Weights of a small GPT-style language model, trained from scratch on English Wikipedia.
Size: 9 layers, width 192, MLP 768 tanh GELU, vocabulary 8192, 5.77M parameters.
Architecture: learned positions, biases, tied embeddings.
Training: a variant of Adam for these matrices, 318M tokens, 9711 steps.
Each number is 128 + 32 x the weight over its row's rms, rounded and kept within 0 to 255. Layers, rows and columns count from 0. Numbers have three digits each. The size before them is the row's rms in percent of the matrix's.

# down: layer 6 MLP down (transposed), 768x192, rms 0.0892, rows 245-313, columns 96-191
# up: layer 6 MLP up, 768x192, rms 0.0893, rows 246-314, columns 96-191
down245 128:103119156091195087145102147121151127177069113127116080125154166146098106095092145112138164121147115155072127135135130096175140116134125175128122210158162082164201105118196100133116139132150171144146119115113163179138157141124155149105109159096121088166122130125108175140126137059084118115
up246 098:116106175198096108087121084097140103104171161113128120061125124112085106128117140151109123145162177094142137180080122087135140097142094084152157147138102171106148142108160109177141138115130142119170139152118090192137109088169092131125119162070157157173067152181139191124137140090106189128
down246 096:174102103150130121187105084078118176100105177136153123142104096168083155107142124139178139140152152113129081083109170161156123132095139114065139107156100113145102120126074114148114146105089109113086125171151127086174194086075162153144123175114088144167102064193131131144156127179161126093
up247 100:168151092107066126098106120152141093122094159140111118099123136150108142137092133106124064088124110171079167138106118131142136112129116087131063051126171141128109154129157183171169117123092138160149143142156143097150081148125225113160175205129104121204142080119109182132195129090149136058
down247 096:134083213120130132130115100081063152177140154180098135138177147088110065152064177139198166107118098135083044166163125097138104120187081178158126139128106111146144134124144105127128131154101121115110154103097100151146119116168145071100163135146150076131150146192103170164103096142072152128
up248 111:082131075058124161170134094125066174158140141104115139190100113155089143139063144188114152133138130123131167148127110138108126115130150109127140180095128138195076097158179078098073089106174140139133147169117097124145115166105137193162046119146130125166093080066118109116095144128123114131
down248 106:114104097097105127083126126190107143080187127151133113106125175165163133110202145109086183093101129151107129097102120081142145098167175103036134159091127140086213177121196146146089076042052106129153144124076111087117142092119111107154128142148146132108139127101054156123088089146152112152
up249 093:119103157129179154129154095096094137168231132149160153117111112151087108135130096154084143143232171130138121111108123144154105081149187149119141146085177159131043121170127098093041094110112098145163068179145102112135137156136143176137115086139084155140147153037129129115075101159140124066
down249 094:165120081147170122111110132138123126154063131154130067081192167125176126102105164091128066188079122103108125183075144135084165127111087104128148157167074141146132191139133124115165136133148107121083079054144137080112159110167121129095194153110150122087164140116136090135191140152085127159
up250 092:107131201124103103139139134176100204110116159131107102130095089112119146120148138092141132125083131099176090088124050112112110134097107168127072185149137088145175134090131113186186149104059180124134133101184113168138064142093115105135144167106111090120130103111150143140132106090136135110
down250 088:134126101152156078098154132094143149109152064121166138118133105160166117158138058116102137123111102160115125153119163113172152149121138121119110182106149082138107145150098179092084207174202137131144127146127122084187164137092126155121159152184141127177137178085096113189143181165114110143
up251 115:141154144186131083098111094105166189118160101121079113119098116126106142128061137156099100078121139095095125143088180141165126138129139147085130125109131196133150163161059119087166166121108154194160153093136110096143149107129185152106135136148109151089124177126128188079144089120113131090
down251 107:107157172124150096132155105167122157161132127052128159095176095144123179092148138104161121170140119091179136134150119149144116096146166138097146117134147078106113164115157162128109109100165060104127131187084108153110097157116137146134140081171118094114127086094000115126122080163090136110
up252 102:120137110127109196185102116160177143125133136102088129122132172138049145093126121147090147130117116086111095128134154077144099123079173087159137163129161146098151139158100177096164065130150171148141147146156156116104142117116123133104113179139135109148089145120133139114129160104101081144
down252 095:079115058139147142119163132105058072177113108114177118159117104099151124133106179110145143108136090112147159167099139196112118148109114159073082083122138080118110128099116177143197140133143133128124122116113088116115093115099072100112199143136178144059120132198155155044105170125102159099
up253 125:132132143093094151161074108107114165033171113119103149120181138114117168177147185147109101100159154133164096075160092154145114165150127128113095128113193118135130134148132075124099120122059127150174132095160157133131164105153175114124147078120124128119093123085087145091144098128153175070
down253 129:128170147100125118122087162173098140145103086141133098113161099178188158127152147149148130163110118133137150138086101145137087108120042117071134175120140151134191166126141150114145102192148156147106144108119059096118153114141145083129132117144104112063170077143124127103050135142152108151
up254 110:119148156143141094109037088127073167116132103152129112090115137130068212086139100143133106170100061125113148119185156168152151117078154096134131050166095120112144132102158141074147105119143153164154136123233138107101140118186085142117120113186079148138104109176163108098102120188142137126
down254 113:062135183095158139119142098157098101127145121099146181139118124159121119162120068065083169092105111123171150163144126147119118105097156136171126147125044139130130176157143104165114099151153102116161144103107176114112152111059140144151152085093141096108084141128104136142125155028095169135
up255 101:080168153130085157144125161063138132093074188100141141145129124151119118154117124088133115112152119094119124152162176133097118154121155151132128125124144105133121116070137073108192036213105202067112154135111151125140152163097110113078136161093150131136065141113119159092141150083071165103
down255 096:115136089140144092080117072186148077122103126166183096135105137174125140073116135068130116101163153080130132124149099120129079107106083147102080107178113130156138076137161145092124088114134176139106101112146135140113122121096122123156192164156123112158219129132179154135126102150124133105
up256 094:107160147130151165126124090077117149085159135135131158107112178133062099058161185143106065150162168134107105124114153121130074055159186105148136079098076126131114150097144087056182136113117156169104131146137130119151117199130070113133101139127160194117129120109066190100156082107158154053
down256 093:202086142153073147130109186105146141120141181135115080132157140086209123155110141148154099119125097097093123074188138092078161138131088138170125126112113125105119119140140164149125143149141151156154163153054114120044208134091163109124058120157140154128101155109110144105131105165186080177
up257 103:105146124117070154149181149090146089101158152187082135064053126142127162148103198128113107149159158113196039142085066112188180112098081101150149091147159121160061131103106136090125108152152151142177137097090129136149144118174169156154107128136134132149064147077130185082135142123127149112
down257 102:117080130083182193073124143142127092124193153152164148139124139137152089095082137100153114102195137132141110116137115080116159147135173199174149130131093102147139141126155125138098132098082115117105102157131065093101121127151092057129140096142159163139117140093097101126173138093169112085
up258 088:123167096083129185070117152116196111107100076181118087162194104109166110122079060114146131118136177142183152113129121141143072103186096134074115161201087101087155176123144133169141146136139073176111129120115101150147082119068125130168174136129147191131131107156163142162148170064145094151
down258 085:146108181174137130151107117170122136097150142111062189146100193181077163079143171187102162096137161164101089097181172112144156111113118141031127114078164126136090078111088116111119153140126116081100135117069122110094195115151136127105115139131138159121142136096091116125141128181121138147
up259 097:187135105223182159111174100039152164193155108094101118166162104082126101138123142131146180135115154092116079148099111149143041102104160093142154101163084131144090105171180063121092144120169107075098156147146098164144165142084126116126094110159159086114078072156148115113135091163068073165
down259 097:080158129102107133128103142109153121171039108179100126090096143114113140138158109119072127150117161161072112137207152105074105130137115071176115139117142125149123103122150173137164159133132168118160176149094116102079161184141052165140119150112117130160135160145157086120183130075092131070
up260 086:077118181135058160182118103156161106099175121167089105123187109082173135174063188147079108130131099157146128100171062145078127173125106106096154071189068123132133184155161130115071154125108102096159126115141158149165118179111149134172187154161157150153116084123102079114196111136082120136
down260 080:179151122106206103090105148108135167149120116114111140097071137137167140115162106102103168153154166121159114124141146132129116146111124134120105137103164101121140134117090100112169108159087188033121052149137177119132128149158094130127103114102167106065069117109113101079082133092192112102
up261 095:105116110136143130193124111150136157127106121139078065116190124125066136089061136138082103126138188153167106143081177100152074098115156139179082158143187136151161102129088105128058153158149094128157159159127173128135103137177179080115133114109131133138163088106184134146106115129090121170
down261 094:096173149162158161132146154123118151143174138131114186156135159071198114150160082151123107100133174155100134172168148132164128159117145143178127087102095143116148065171092107147216188193111096080101103158108110108080120177080109147111156148106081120159166167140159117151116126169084135163
up262 094:105146079087124079056117114120135121124133071081161116140122164143117124173108098081129089099189098107152127119127113152136169090145184081091079130119099097141086147088137152108139111157118153102140145145140147126174095132100167098094157055106090127104150113107156114093169051165165150165
down262 090:170150137140160089163103155150097111129104140158118110188163113095100127097131161159161178156099145146070098105162148123063158101137120078057090083099101156145140166160115044150129119055124165111123156165145069151074130160142068101103097168159122124169138124181078154171132103110107120134
up263 099:155125125113149098182197142035097123134116164100147109139136128175149160156121150113131112149137117127085147139148089156171154183158133163130113105093147163073076098183104111192139119136087113145136131087189117083135101103095144119123119143126160112162124150082079193167206065159127124106
down263 095:196117138142157179045156154120142150070142073156116125097103151153147129094162120136140133064144102165110091121130151122067138157121084182136137144123078169118172104149111143137070070153152137093198110127116106107082074150120092159157132113117107102152132104139203137127111166076183150163
up264 096:115141158108103115200184080086167127114163125176152127140119118098148092098080141140110068175128154130134067168070077119189116123140128134159121128109159095103182102115135124139168134109130092102188135093159117080145169121113082154161120055082172094117125115089153164150116110132185174110
down264 091:174099135165141170118116146126197148105099171134110102137086170127138086138157182165168115122193098128142133166113120082131120192101129084243120107083088139079101114152125115141073161160113179159110141111102142098059129139128113135143137151168104145093143137158106149104144161093111103124
up265 088:071093181107166161118072163086138161164097080131139136137155107159110175174173123185120159118146146125158121167213123132142070152117127093141144172168144161114095181130067037120096163118149116121152176139134151146105142079132144127150069136088134125074105129090178255081153074156153156105
down265 085:159116080156150059134156135126201101088157142164135137146155189115139051131110095146098126135083116179073096071084149089131183094166051162194153130091106072143154148107091161166095057151057103174166070138126134087097102097113076135125140156112132161098138119063097148157090141116083150172
up266 098:080134130153121157159148082138077165099115111101159132093158145191111205150136188124165107105126124066195070139172076129119151136142160103109102117117163134112146164097115152108180110150132154137127178108127069083190128146152085130112054119137109161130110111159108128090092123133114057136
down266 091:131171171154137123146194145104057099131181174129137159145168135138138132173069118163067165099091168098103139083148107106161099169173057105161167153070187109110082134113144055146144132115135164137050159148099105121116114160119104122148151122103151208153117132118076173140100143137121144133
up267 104:116138137191190108138151130150124130164159133076109106107164114054145133124140065192156155186084111088123113150137153113145101144136137165173119163159140084070148061113130164110185127111137167101113138143185120133150129130125123105175202105147148120120131129148066122103137128079130122155
down267 099:128058106201138109151129072143113206151096120100129113124078111142101196129061160115165100117151123098080125130133124132180173106199131155124037134114113174091130118154139124147139169105218128108175136134187149135155162094135119125138184124096149095093152113132093141114058136153106168113
up268 097:175138095128119128101131139093171083126178170121151142099122104129139095200131130128084091141171084107117116139107063130168149158129115131110156179163152103142079176138168137174134123158154129156147087126111104145134129142147082146127151026179153107151118079056079131142106149137078063109
down268 089:136128133161145140105135161129136123084089146118094095120176137073198084124092142137160154138094172170054121144061125143097052101152176158108122119154097139087045147177140128170135203125087135164135109100118077119137140069180159144164113115093141108138178118168158172102076156124118176120
up269 111:110142174225112186092133157079108103097135149117130141153103073086124147144155139157148155104091182113121122160126123133155105131119122156158114101171116162143079134131140108113155145075134162094151136047126094122124146212128118121105127085072128076073106140175152143118134119189069164037
down269 110:152138103078105093140089144150153132149103110109179083130155128101138073109117151139139125146141056124162094170163193127073117133095166127095102106167204097121162150119170179117043131155091224098085151071156106126104164121144182167160132110139137079146115129126178126126160087071104153101
up270 107:126120163127138126149143195136127087153129112176144133105109131114121158140124120168145100152108209154147090181092133108061164062156081151179059105145082087092113142190153149110115130152082133125167155150188112140121084140123166105112134124142154062162132130098092128110192085078163115129
down270 114:111111093111164131157194161136103087124141106116127119088120102137120127139155167176153116120075137178115184081119164073151148164121124136173133155124117111125128086137074169117150158154103085128155119079171137072102140105170186102138164131078120060156141122159078124146107143071149159178
up271 088:107139120116057074113140128141116122119174094180114139116167121156150152116084097129130042052118159165112142191138123104112158159096128125123064104205124131105109160081141117095124140153111134156168185147118064163113095114123117085111124142153131121159102151124067184087141131153134089125
down271 093:147072131133086111141209124108078145124146153087132151125168167075123133096189118143143126162101048099164137094140214083189096142119149092240166136073133058125146107097122096129103076103117159123105159103159127093139130177119104115131088087119114160176119125131154111111113126145154112129
up272 106:094042152181086143109163158049141127067187127141127087110094114163096156138101186128117096091125146165212077173167136119143091142148171116129127113159163155132109116146081117117079112138128120143060196111096142120125078114121181112207076131120129118142134152103158147104115110111125140112
down272 109:084159120055083148067074073114184129162126115085181158079150130142116089143161146165112145140106143128149090042154124137091140116135201149122116103153123098132110135188180149143116089148098146142160087128103154078167052094113097157153141148122109152142123080089102104064103155164114129148
up273 113:167069133119078128166082143080182148145088103099146145153096123096075136119131074125119165117120109115165168150171161137174105117105159151148155110095152132053119130137128149102090116169116087120145129149215140102137133150187092106106147139150124177129116116058120141138180171178100084119
down273 123:091098149152176154131117138167158137108157142153202086100138113047103144099182166095109125111132124112075089124136116151091145120140188119224105125145097133128086084092129116094154122095118118121138104108135123124180170059142133127173180133122087117058104170130138115125159076120112132146
up274 105:115153086103138135147116084146130115164112127098113070099169093162098201155127093142128152143080179100170086145094151102122045100067184130180105131155140148106108146112142161122147144137081144108102074131116127196124140175162134115117165150143104192126201149096152073153112077124154056072
down274 107:176129146113127134114118168130090122149159098148060120105128191124134089156108141158080131139176131136130187140112116110118180138160134139160169160121169113090158105144132135161169136085085093127146076102156179061145115097105127110083071099142094109050101111174132086103149129171085098146
up275 099:113066138109102101105144171119108105142153165159189139060138140117129130103087135110123091118105148107137114167133142139174145105098119135153104027163112094139057114148139166046104130131135159166149177097133149108158092113099096105118131076068151122117116160094125154100140101158142180100
down275 096:075148116110154113146106101104154150137148138150107165125106124132127180182165111161083126158106147131199189147108116147107151102093107159129140178118117119136105089117115140146135138135152006154149105152132163102147142164128174113080185116166148065115118148143082051148032101115159139112
up276 085:196128141127107151158085172117123173142123119109145140084139101089150101096130079164131138093128144135132122144191125096134091120167167115122148136114079137143118136140129100088146108113145148154155128096178059132136150199138201141146162198129128166103162097064149168128122076085178168080
down276 086:108140178143125049086134127136115125091175118172121118150135141102195203125150190222138150161123125082129117116084157105180122165141099125239093134096181123090075129113099147127144168110077120114149151120123154093117081140159080127086150072112134083170122100175096135113139142130169152114
up277 088:129078141154139136170176084161099214130090121103163078134116120187103148132133131127122085121153132153151077121122118125150175072097143090090164150153175105080116138112104192029110093129116147105136205145105138123120109106132177116103106114123120158073132149091179161174156090160095116131
down277 084:101152127071114177160088168132134112107091109096152110067188167072134077139175059107140155127072117145158148120187180157075150176128089174138172157100141113166133117158149093138151147139090134120160156135120106173153103115093175166165167162141127131190140145102070102102123039083135080155
up278 089:106089202114124140143124131158126093124086136065108124124149163149102126110106058165115110076104138119145102139113099116125083092146169146117084145094063113145153114073095156123085079108180104139124107131127132079168155107159134124135153150112124117153158108137131124148159110061173085116
down278 087:142143169164133121097161122075100197148104171127073130162180088113149088111116083123113070117153173109137162159127193134120136129102110154128125149166132096167122104153182082139132123144165191058067085137167136156155125144092125174129137146093149149088059127102100127133119154104072174147
up279 083:141119172146100115113154170096160177124121051107155137153131117068168124168097109110090107115114145154142139129116120151183129103145175139093084049089088153076177113105120101153152138112098111113129171078147131070174112073058036115123140127051078172108123125115134138054106108109127137129
down279 083:131133126103089194126123127120103144139108135143155165175098166105173083078131112110139134134152066116105064074099165144086156139130084153114130126101112118149093116127157139117153130154151113114116122173093133139110163193121161115147133120189154025129109162145136140179106108130103173183
up280 107:074123138155130155158086081110165186074122141170150111098145071154130192079098123091045116135120097056158095096092107126114077071084137143148067173208159162109138121115130099164090158126122143178128136132155108054116135108147138089204106091157083087144140145139124145139119084137084126085
down280 106:177106121136139098111120106122097082125135207090173028191150180115174090156099155102170153179108121126107104188117170135204091107142108175126157141104174098111079090144114157134097143099090146095132124133150144151123102146149094080121123099062124097129100164147147071094164129155079185113
up281 080:110070119155156163118142150111087076130135120129096169150141107125095173112095151170136125119164139148162094132146148119130097172183161208110126121135154121125110169078166135121150131109128108071166160135117104120188201179097110115166113140031137111086093073124142138085117050143080132145
down281 084:143101120111148150097131133094145167115090159134131132096107129136099076124117110197140167104142115135146087117130158139072171088089085079153081120080090126093149114165113151125078120155140096095157111143183153151112045111072128173046107146117141100090180140126147157191128158167108113141
up282 094:129100176143154140139115157052116168106154118135141061179102101085150149185146130119031122163133095148145104207179095169081081113147091127157119102109195148141099167111080152168119181153154109127137117124175162112157118167121183133100130159113120127081114117140163140107117085088144159098
down282 087:119113122180095101155119139089087108097130139138110182105160170153103141101131142091166164079137168085088154066141146062155152121158140001174105120102075148080162096128156111133142200118184120109181131137134090101125167141157112120149157161119113118113110121140108092115113170215137085109
up283 097:115137219159105125140106147126118124134186130081095087150086123122121140145128114185139140122090143153165122126126183090129135125102068180127151146133162075088123089102100186113142153079164118133200090137177126111108150051156110152192154123091098098142082155163125180120083101096151140120
down283 097:142103210136100169105155113124065140202187134115092115116102163094137094165091117123144106156112136135153112167152151121145096153118157166198150141077161139088127125121076131128140099010145109128104146105169141143114080078162172123166133086106099121166115096192095108091166147129134140149
up284 091:186124146156121068082156126140086167109108118070109122143165078092110093123102124127112159094139154145125134165092137122150100126096158115131099075152127170113106129090159078130092143104148123103182146137157072157167139123132144077140083200091046112199118061120090104157111137158085160080
down284 087:126117101166100120119127151088155095127106160168174167142117186068154077149156121121163141112102171140102130151085093133082091157146158113085129172152128154156056111166098124115164118071135107169166135105110148152160131187135129152148128117218124099116142103125133131094119137193160085105
up285 099:084178119108143126102047122054154136170145132086117121167085133120117159136152135150143145108168173116072106157127149180186124157053153100141106143124144125133104118166133130172168080126154106180151148129182105088137131092169160123153076150170093071142128156121109138102071087121150114158
down285 093:141089179137128142151086103118160075124121125141177139124149130151128085106140138118152164152143127141180149156117098143150108122185143105156150110131120103144177100112200155125127103063104093180079151115139131174187164143126126092097167136128143159100180119137067132158097125172055148159
up286 097:078160160133159090124123148138112108121145128141194145127155126130159129120085097138120107199121147107131133121096149114070097155124088166090117139159146094106042159136173138155167114180102162124127171090115049150146132140105109109094163129158171138095142097131081129099207146096103066092
down286 092:122116104140098091132174097108124166137118109071151061165085171137123141046143105162158117061068151126103118146179154132156160116173136129098092137095130136160138071138134095091100131084162136162125142113113147150150131080085163106069103127089162103132176109163157085055096118114154157094
up287 104:143088101086107148129117076136090108113112179137141102114111124132067150116034202101140130105094204115091019127114170123123126139082148134148069085091170135132084124157152099122152095085117125164137141103183196091139094109137110146159074136125094157142133145141127182094153111135117161060
down287 105:126117139095116150104158136153140143170126081092156068100126146179139157136140097105110120149173119085063086139070101116140099148184164124133118124141137182105160162170150165062192109102108172113126110195167098108135166130176143176146098120145142160162147148139095067193101079078177093135
up288 107:125118145115196132163166155072142171131098179093102118149115076118125160147164148184124129212079128116152136159122068162116068142137139114154112151124082130117120125121165133154127116108129179074144156134143083114159116162101124145200106081157123103095114126148130161118114088152138132149
down288 107:089148119123109151114109129136174127157135113128192117068075134076108116091086140125141147140171210165125072153091150160084132183196023180137139139082149137133155108127169114094153092136097193131174104163168107080094153125127153167132152135112082124090091181155085132106151107166122135122
up289 099:075088180120118192172102136111143156143117111120136141148133098228174122133108081171140179120108160147160097064173149126090141126101133115154108146112114119129105137120107056130118089108100177101138133083085116108143106078156126140139151162131117168140079124113176187086104096144152159060
down289 094:160173097124115099089111107098167156111121157070136157142140130084191179109113121129147164128127076121193127101080086128167172127110144120113088150085180103157117129127083130177086154154164119117137111119091105137111101136149176158084056144127148184096165142135118109135098095143134221185
up290 112:088125105121148093091118077077103139135171058102140133211097089093136213152107091154078137129189150124105029135152164106120125152151132131136119094130131128134111116158098158128079119117144160119148146117118095114218132116117149147109130116099119077126138120126087093110079164149108130127
down290 111:083133145140129154108056063088109118103115112175114083108153114153138133069074085133130100109156087133161181135104183113118139147176199134130135132130094103179075115130144111136111155131127158162156112164119096111159105183106095133134096040137142176094129135104154138143118151144097146131
up291 109:093131085132117133138096205129128070083090104144141102128083065083084168081119158087111103123150139106116136144126130145197114061137148176177104090119104090098151110092105164107146148083125080160139169120171148137162127121109117121173166132144119148091121139160155102099147114155112134123
down291 109:122096097104127149111154128126120125117132172127166184119173133155164119157097106104161108105095158126151080146160154166171160154125194109130148165046098049102193117107141137143074078081132145066129151130131141138116159164146092149162079149081160139108116175086108096106138112172104166164
up292 098:097083115100095116162187114131141121097125057122130138197144109140116108125117125156105122112128173181125180125089093150105096138134142133127124214123106148134122144104170086115134125143209173108118108112152100145098121152135173116137140145167075100071126100061115157104118092120145114125
down292 090:121101119128154124100096101118130148091089106121162114127145135152108049158068123104166174091081070200155080131100143137143123160111092111140191089134144116126160131079096191128138101139115183069154109120152124124134117127089132131133142143179224151146149115012116134107113137147169093138
up293 097:112085140160126102129121154109182157107117135138150126124086076081117146174103133103152153191083118122082079102107094144160138141089138123127114096200073152141087138134193091100141145160118150135101128122121162105176172126171151150150147175128079119136089134131091086094102109188116106131
down293 091:135081106129121140048096174163124119190180136124137083134151134117111117120163136082116115133147133135112115139143101138143121099103173066133130132182153152110140148177093143130116171128105109124103071134117136096128093122149149077102189139138161103155098124158180119176133141175138072102
up294 103:074137154053138131103120144129164108131112096152093093139125067125138130133124130118138142096113146102175146148127070115157106081083133147126134176190113156118149131123143124098126101075087115174192127142150077135116154135153129121152104112124143097077117130084142117031061077159159155100
down294 107:093129098131095141108031133116134141120103146130119112167146145083108118139087087159175101137116103124171099110132122084096108110120169153125131065115123132065123087122097110125185111195168117190184146115089137105164087165112116133188155107092124101120173114099111107157162099150127148086
up295 104:151137091141109088117118124097118151090152086104122133130057054160128177225080132128111133093120139138173108117131198167087157081051157137169106115118066123057093160112161138135139087138139140193097093140176094080152174121127194089091164129142096150143176153098105118117153114111110140114
down295 102:127130145099068144144105148117117149108140158169104139114118120155110125145131119126142138123164133123164181135070125131120112109114102143235110087138083115151115066123184172110110076152087096170122093170128148145136114194121172091178122125162092154138172084179110085161067097124083164114
up296 094:122091092135180113098138137134199176099088157113101066113159159122124135136129092146096169123122097043114136126085173089085135067140171153126084120122146143145102065131149181133091089044165136162132121142164046110136161110079134106208123109183167158134122119061116114070121146134165104118
down296 099:102109096131087090156159205123161149060155128100086104130118116106164110103113142146137068133128136205163156151136138158150071088118106182171110104133056104131069128096184050100137054141139135154136137119094142087137108130187100148125125100125126113101121115110179121122193144181120205115
up297 094:096109147097138169143111099124089106132082116147140114147090124077055153114107078169093161073119148167104123148139084116108068160118075111150113166140174128105088173115147105097075056118175174174144121162115080062123131155121115127139109167127102092138116152167167158104153056156171138182
down297 099:090134102120152098126135115132143197183176093143101182118140128134093133177114180076139085137088092128127089146120111144096100194136160086101117125154140150136121098114128110128000176150138079067099119092178152095139122103115107073124127151191119168132166153145114135130141085087174150106
up298 091:147167092155105068106121152080168096110094151158061138117111126084119138120141180102131112116154138112155128112171116107141172176080112082138133075209173167150045103168163139084147118126105169140134188100120117136149201123068104157104118160078090061173086118142162138131127096122111106047
down298 089:130155138191099090133076139104128154112126085145121079156120168082127124109163093147124084146118088182076121158126140115141131139114147157075130147122124134087109080091112211088205078182141110157123082070144150103108034138159169111128137143115108102116143113115122185180210107129145122104
up299 108:101119184110117149111115078108132171092096183194130029118155122181103112080132139150168065167186175126117135118110134104093105144113108153169134152144106129156124171154161121124150120112145122166116114060118076099163164135093073111175122131138115135128035128124157236156163166160113160131
down299 116:112128199109101151140145098109163125137144159133066098095102154168114068099142158095087073168121139138150134097086087148156108106104094127185156162111108149138126159136161147149130092116019091128136120144173153062127135128151112120108124082148126073110156170104118142099163125113128158173
up300 101:137113125099148123132140188145228069086160128076096102105110112184152135110167085096123112069142129144124080124132136118136129114150111081136123178141144100156101108123141205062131093116106152074117126119131123125125176176140135044104133104145117122154121154158127189175144131142129104141
down300 099:105164095202168098115168117153138129209110140135092055060105115140089120121085100182147144158119131129117124123177129096116095187103112083144192138145124148116099150118066129141115176137106134120187120143133100102140096106183141184119124070099104160151127099154063132098095105155127162139
up301 108:128113128099135094182131128051138150119183128168153137146155127139138119140111163185119110088142185197133142193133142159167071107178105131133056114143137117105040152109114117128151111121120167208121099117149058081084174134146137148138091129140109161081108153097101118167119119166091107171
down301 104:121112141112170145157100136133129093193152121121133166154169112145138077122159161166131149180075133149133113179040147145120109139131118136121127131163103135161165100105131177146072140137143168153125100137137156070154143123109121128154173157128098139130109104097163090076049130131127148152
up302 101:161128123174185140020131151114195159164122089155084140149108099171115133101132118167151131070157153105149094132105142164159094136141181130103141133131102139127158179095117118097145142077162202154147131146081111100135138168083129158105163146137171144083097153150149134150144111150088082137
down302 088:151179104131118115125134156133113102149172126088155112164134104149110194128081116161124109111119166142078122102118160148178109138133117164060134115144125122151140132102165140082130103153123081108061166132120146091103112087133130149173125121149103152150185093100111096127103181111131161120
up303 110:165088154120073064146164166106151094093102123107183128135129117092091101130118152112054144097160159121067095152137090128074124164075121141175130099124093146177138141158144122107120139128177154155114166111194097093092111160195127106101096143137113125128079132107121122114160131138092117133
down303 117:112100069128155057109106155125149081202138157139144187118160114160134116090032093150122123107130211120112164147087148156138159131137143129157118122118132126128158137098163108132144103100202114143100098136151106047090157127061126113126141121084142151086163161121170131198103104136143125113
up304 102:098124083132128165150153126113139184123099136065137087140120131165148159123074119116168130079149126136156139122173117145148142111127156102156108135086141095150150127119096099154086113150132103116124069111084213108121083094125170133158114110161135177114110156054144184105193110166120142179
down304 103:105084128116125139154098155111140204137124138154148151159159129039139144151070164147145101130095161168068108170178090106098119167136157195148141169081088178113090123154090099126109153139076136130071115116120136163102062080137115149138121125113116183081115127116082133166142130146161133112
up305 090:206138126161112138148142127109119117112128124131111122160047071076148154094135127159105145129137206164154128094137134135054112132089135130145098139123088117112155161002154153133139128096128116122165159126095092119119109183106147135114133056151129118082137121164123155103141118091082089140
down305 086:135113113144166096118130102123103145100085122187133184119132121127193141115129174140128102168130055113122139141129130141155159091183085144168175141135147175151144138158091160151145166127149149072104125107125123132169128224148060108107092090057120119092079089116056117141150084102110101176
up306 111:154045163080145135112121136107154191160114130117122148165118058127121156166067112174067096106160101120153132110118129135090126124107195094153143134079156154097110184104171128118081133129126149090194074162144098087072145146117098151146111107108148110136106134159112169164105118154078073058
down306 119:140153143134179101148183135107175086125147112181160148122067189115149112139078129122099156119100149161111141182108115125118090122152073135241183106188141091133119128156172120153094152107200138101185102207148138135129100115070162108110147135081113134167141123108174124073146155158094126200
up307 095:130119138143134115157093134095091141101161117184155135105160079133128137115078088111129066121079214179091161224127156103122094084150152119138052110121091102100104143096135141155172124119153121071164145089168084185121148158202203081119149137106164070144141106162131128128133122142089109128
down307 097:117051121150139174061110108140149140146167152085119143123118143096127111118063138165122128144124108086116114145164069131197116165098140118181204139084186165109169102131176143151085101140123100121170097109163175128159155077125120148142039123092123161106085113114065116147153131120148133137
up308 108:134074091138113120126076119104112166148176165134166100132113145145129132104094117158068120161143112172142090122163155166094098100107121120178117071148151107073120178082137123119109119147135188224104182102142069104139087118085084145088148140142125117123108113116107165113207127109110166167
down308 103:090138173097134178189165102141169122189132131128093126161133111130201119098127108123169127131107065113139168112108191145133162157093157117100083111101074087121156128096146143069201110138143141114073166100087141073133097119098106112087159187144116129082152143082062079148116117173077109085
up309 106:109183078098096126160104086133117114092101190122152136049116132090142168176113122112130073131167155085156179108135125107166076092059123102145152119180107129061155151087205076104148075080098152126128166122150080123125096138172117125088087162097157163111099108166101148119146123131107170117
down309 101:151088167178102084127150154116112167095148164127136068140099113153144117106082155146161116126116090119111146164091146162164134173097062130133064163212151135134117125153042134088173103135114143111089077102137134139153163106123155089083146132202116150176189131106156176184134140130173117158
up310 094:155083161106185131074129114135157106063119164181123145086144096101155158105136094138073042103124161142158132119106159136167157144091078136122130129127096114118129147159111167096156146120174092161181112071175109116175107125128128097113118159122095063162129138093060109112157101135163120096
down310 096:098166188123089162151113110108159135142087110114146157163019115089112076178101119141155150089188103064099128093115083124108222112185161130089136138129110068136142072174130092114157100141129156119121151188097118183148149152118115175155096137070148118102127152104112111134149079099162110182
up311 102:124101155109164081095159157082138117172170100089112085107153106157090148116112176155221134144140145103136099178109092155128128144157153218168111152125119155131060102151126158134107099170132084109218155112116119124102091103124105137208108060165147116103152125086099145156077109172122156160
down311 100:114137129200116161192159182109166112089114146155110143189107089083148120143111158194122144129136114078100136156123113080137140156136109140070124116146117111121155119145090058140142160129086117148093102166111051171142112099110172151114120133089139153111142122176165185093178118125126170103
up312 108:153124061105156138161159117110108148089188109133115125110121086147126071126023200158135125152126130132120173079194088117105113057109121152140151100135161169111090181105150107135101079119094102200113125100067132075108110105107144137157145180148151159126171161079157143087147123173093076093
down312 104:179093125041121127104162174176144090140144141115138152142118093143147136089133127143075093076155095127129146128070136122107128102124112084126110144081141122127228171143061110157144121136136224119108175152116175110070132052134125158173167131083104120053130125125131179114167092083133193146
up313 100:116103117169157118156170107074125155118165072112162111129097129117106146158107191146133148167128131127137059100129150150115125100121135143130129117105154130087132144181203108129152098134121099077164087134152100102162150144105135154164118076121080110136143139059187146141130136147056157118
down313 102:075139151126129156096130115119122072106086162149104136158074135174085100081143166103116147071162138091109095090126152125124086141157098130059113147046153148143049063162136167152142161141093170122143134158141179163142099111153119136204168105164114166114112146139122152190174109084099169183
up314 096:169149142139143117072114123119186163147139078145152175162069128078178158083112075160132110097050099129120130165128110181097098084134127143151124111124190112102132155155154104137123059145067097126178095124133098111087162078144203152165139086102136127133128146128112163109100092153145129168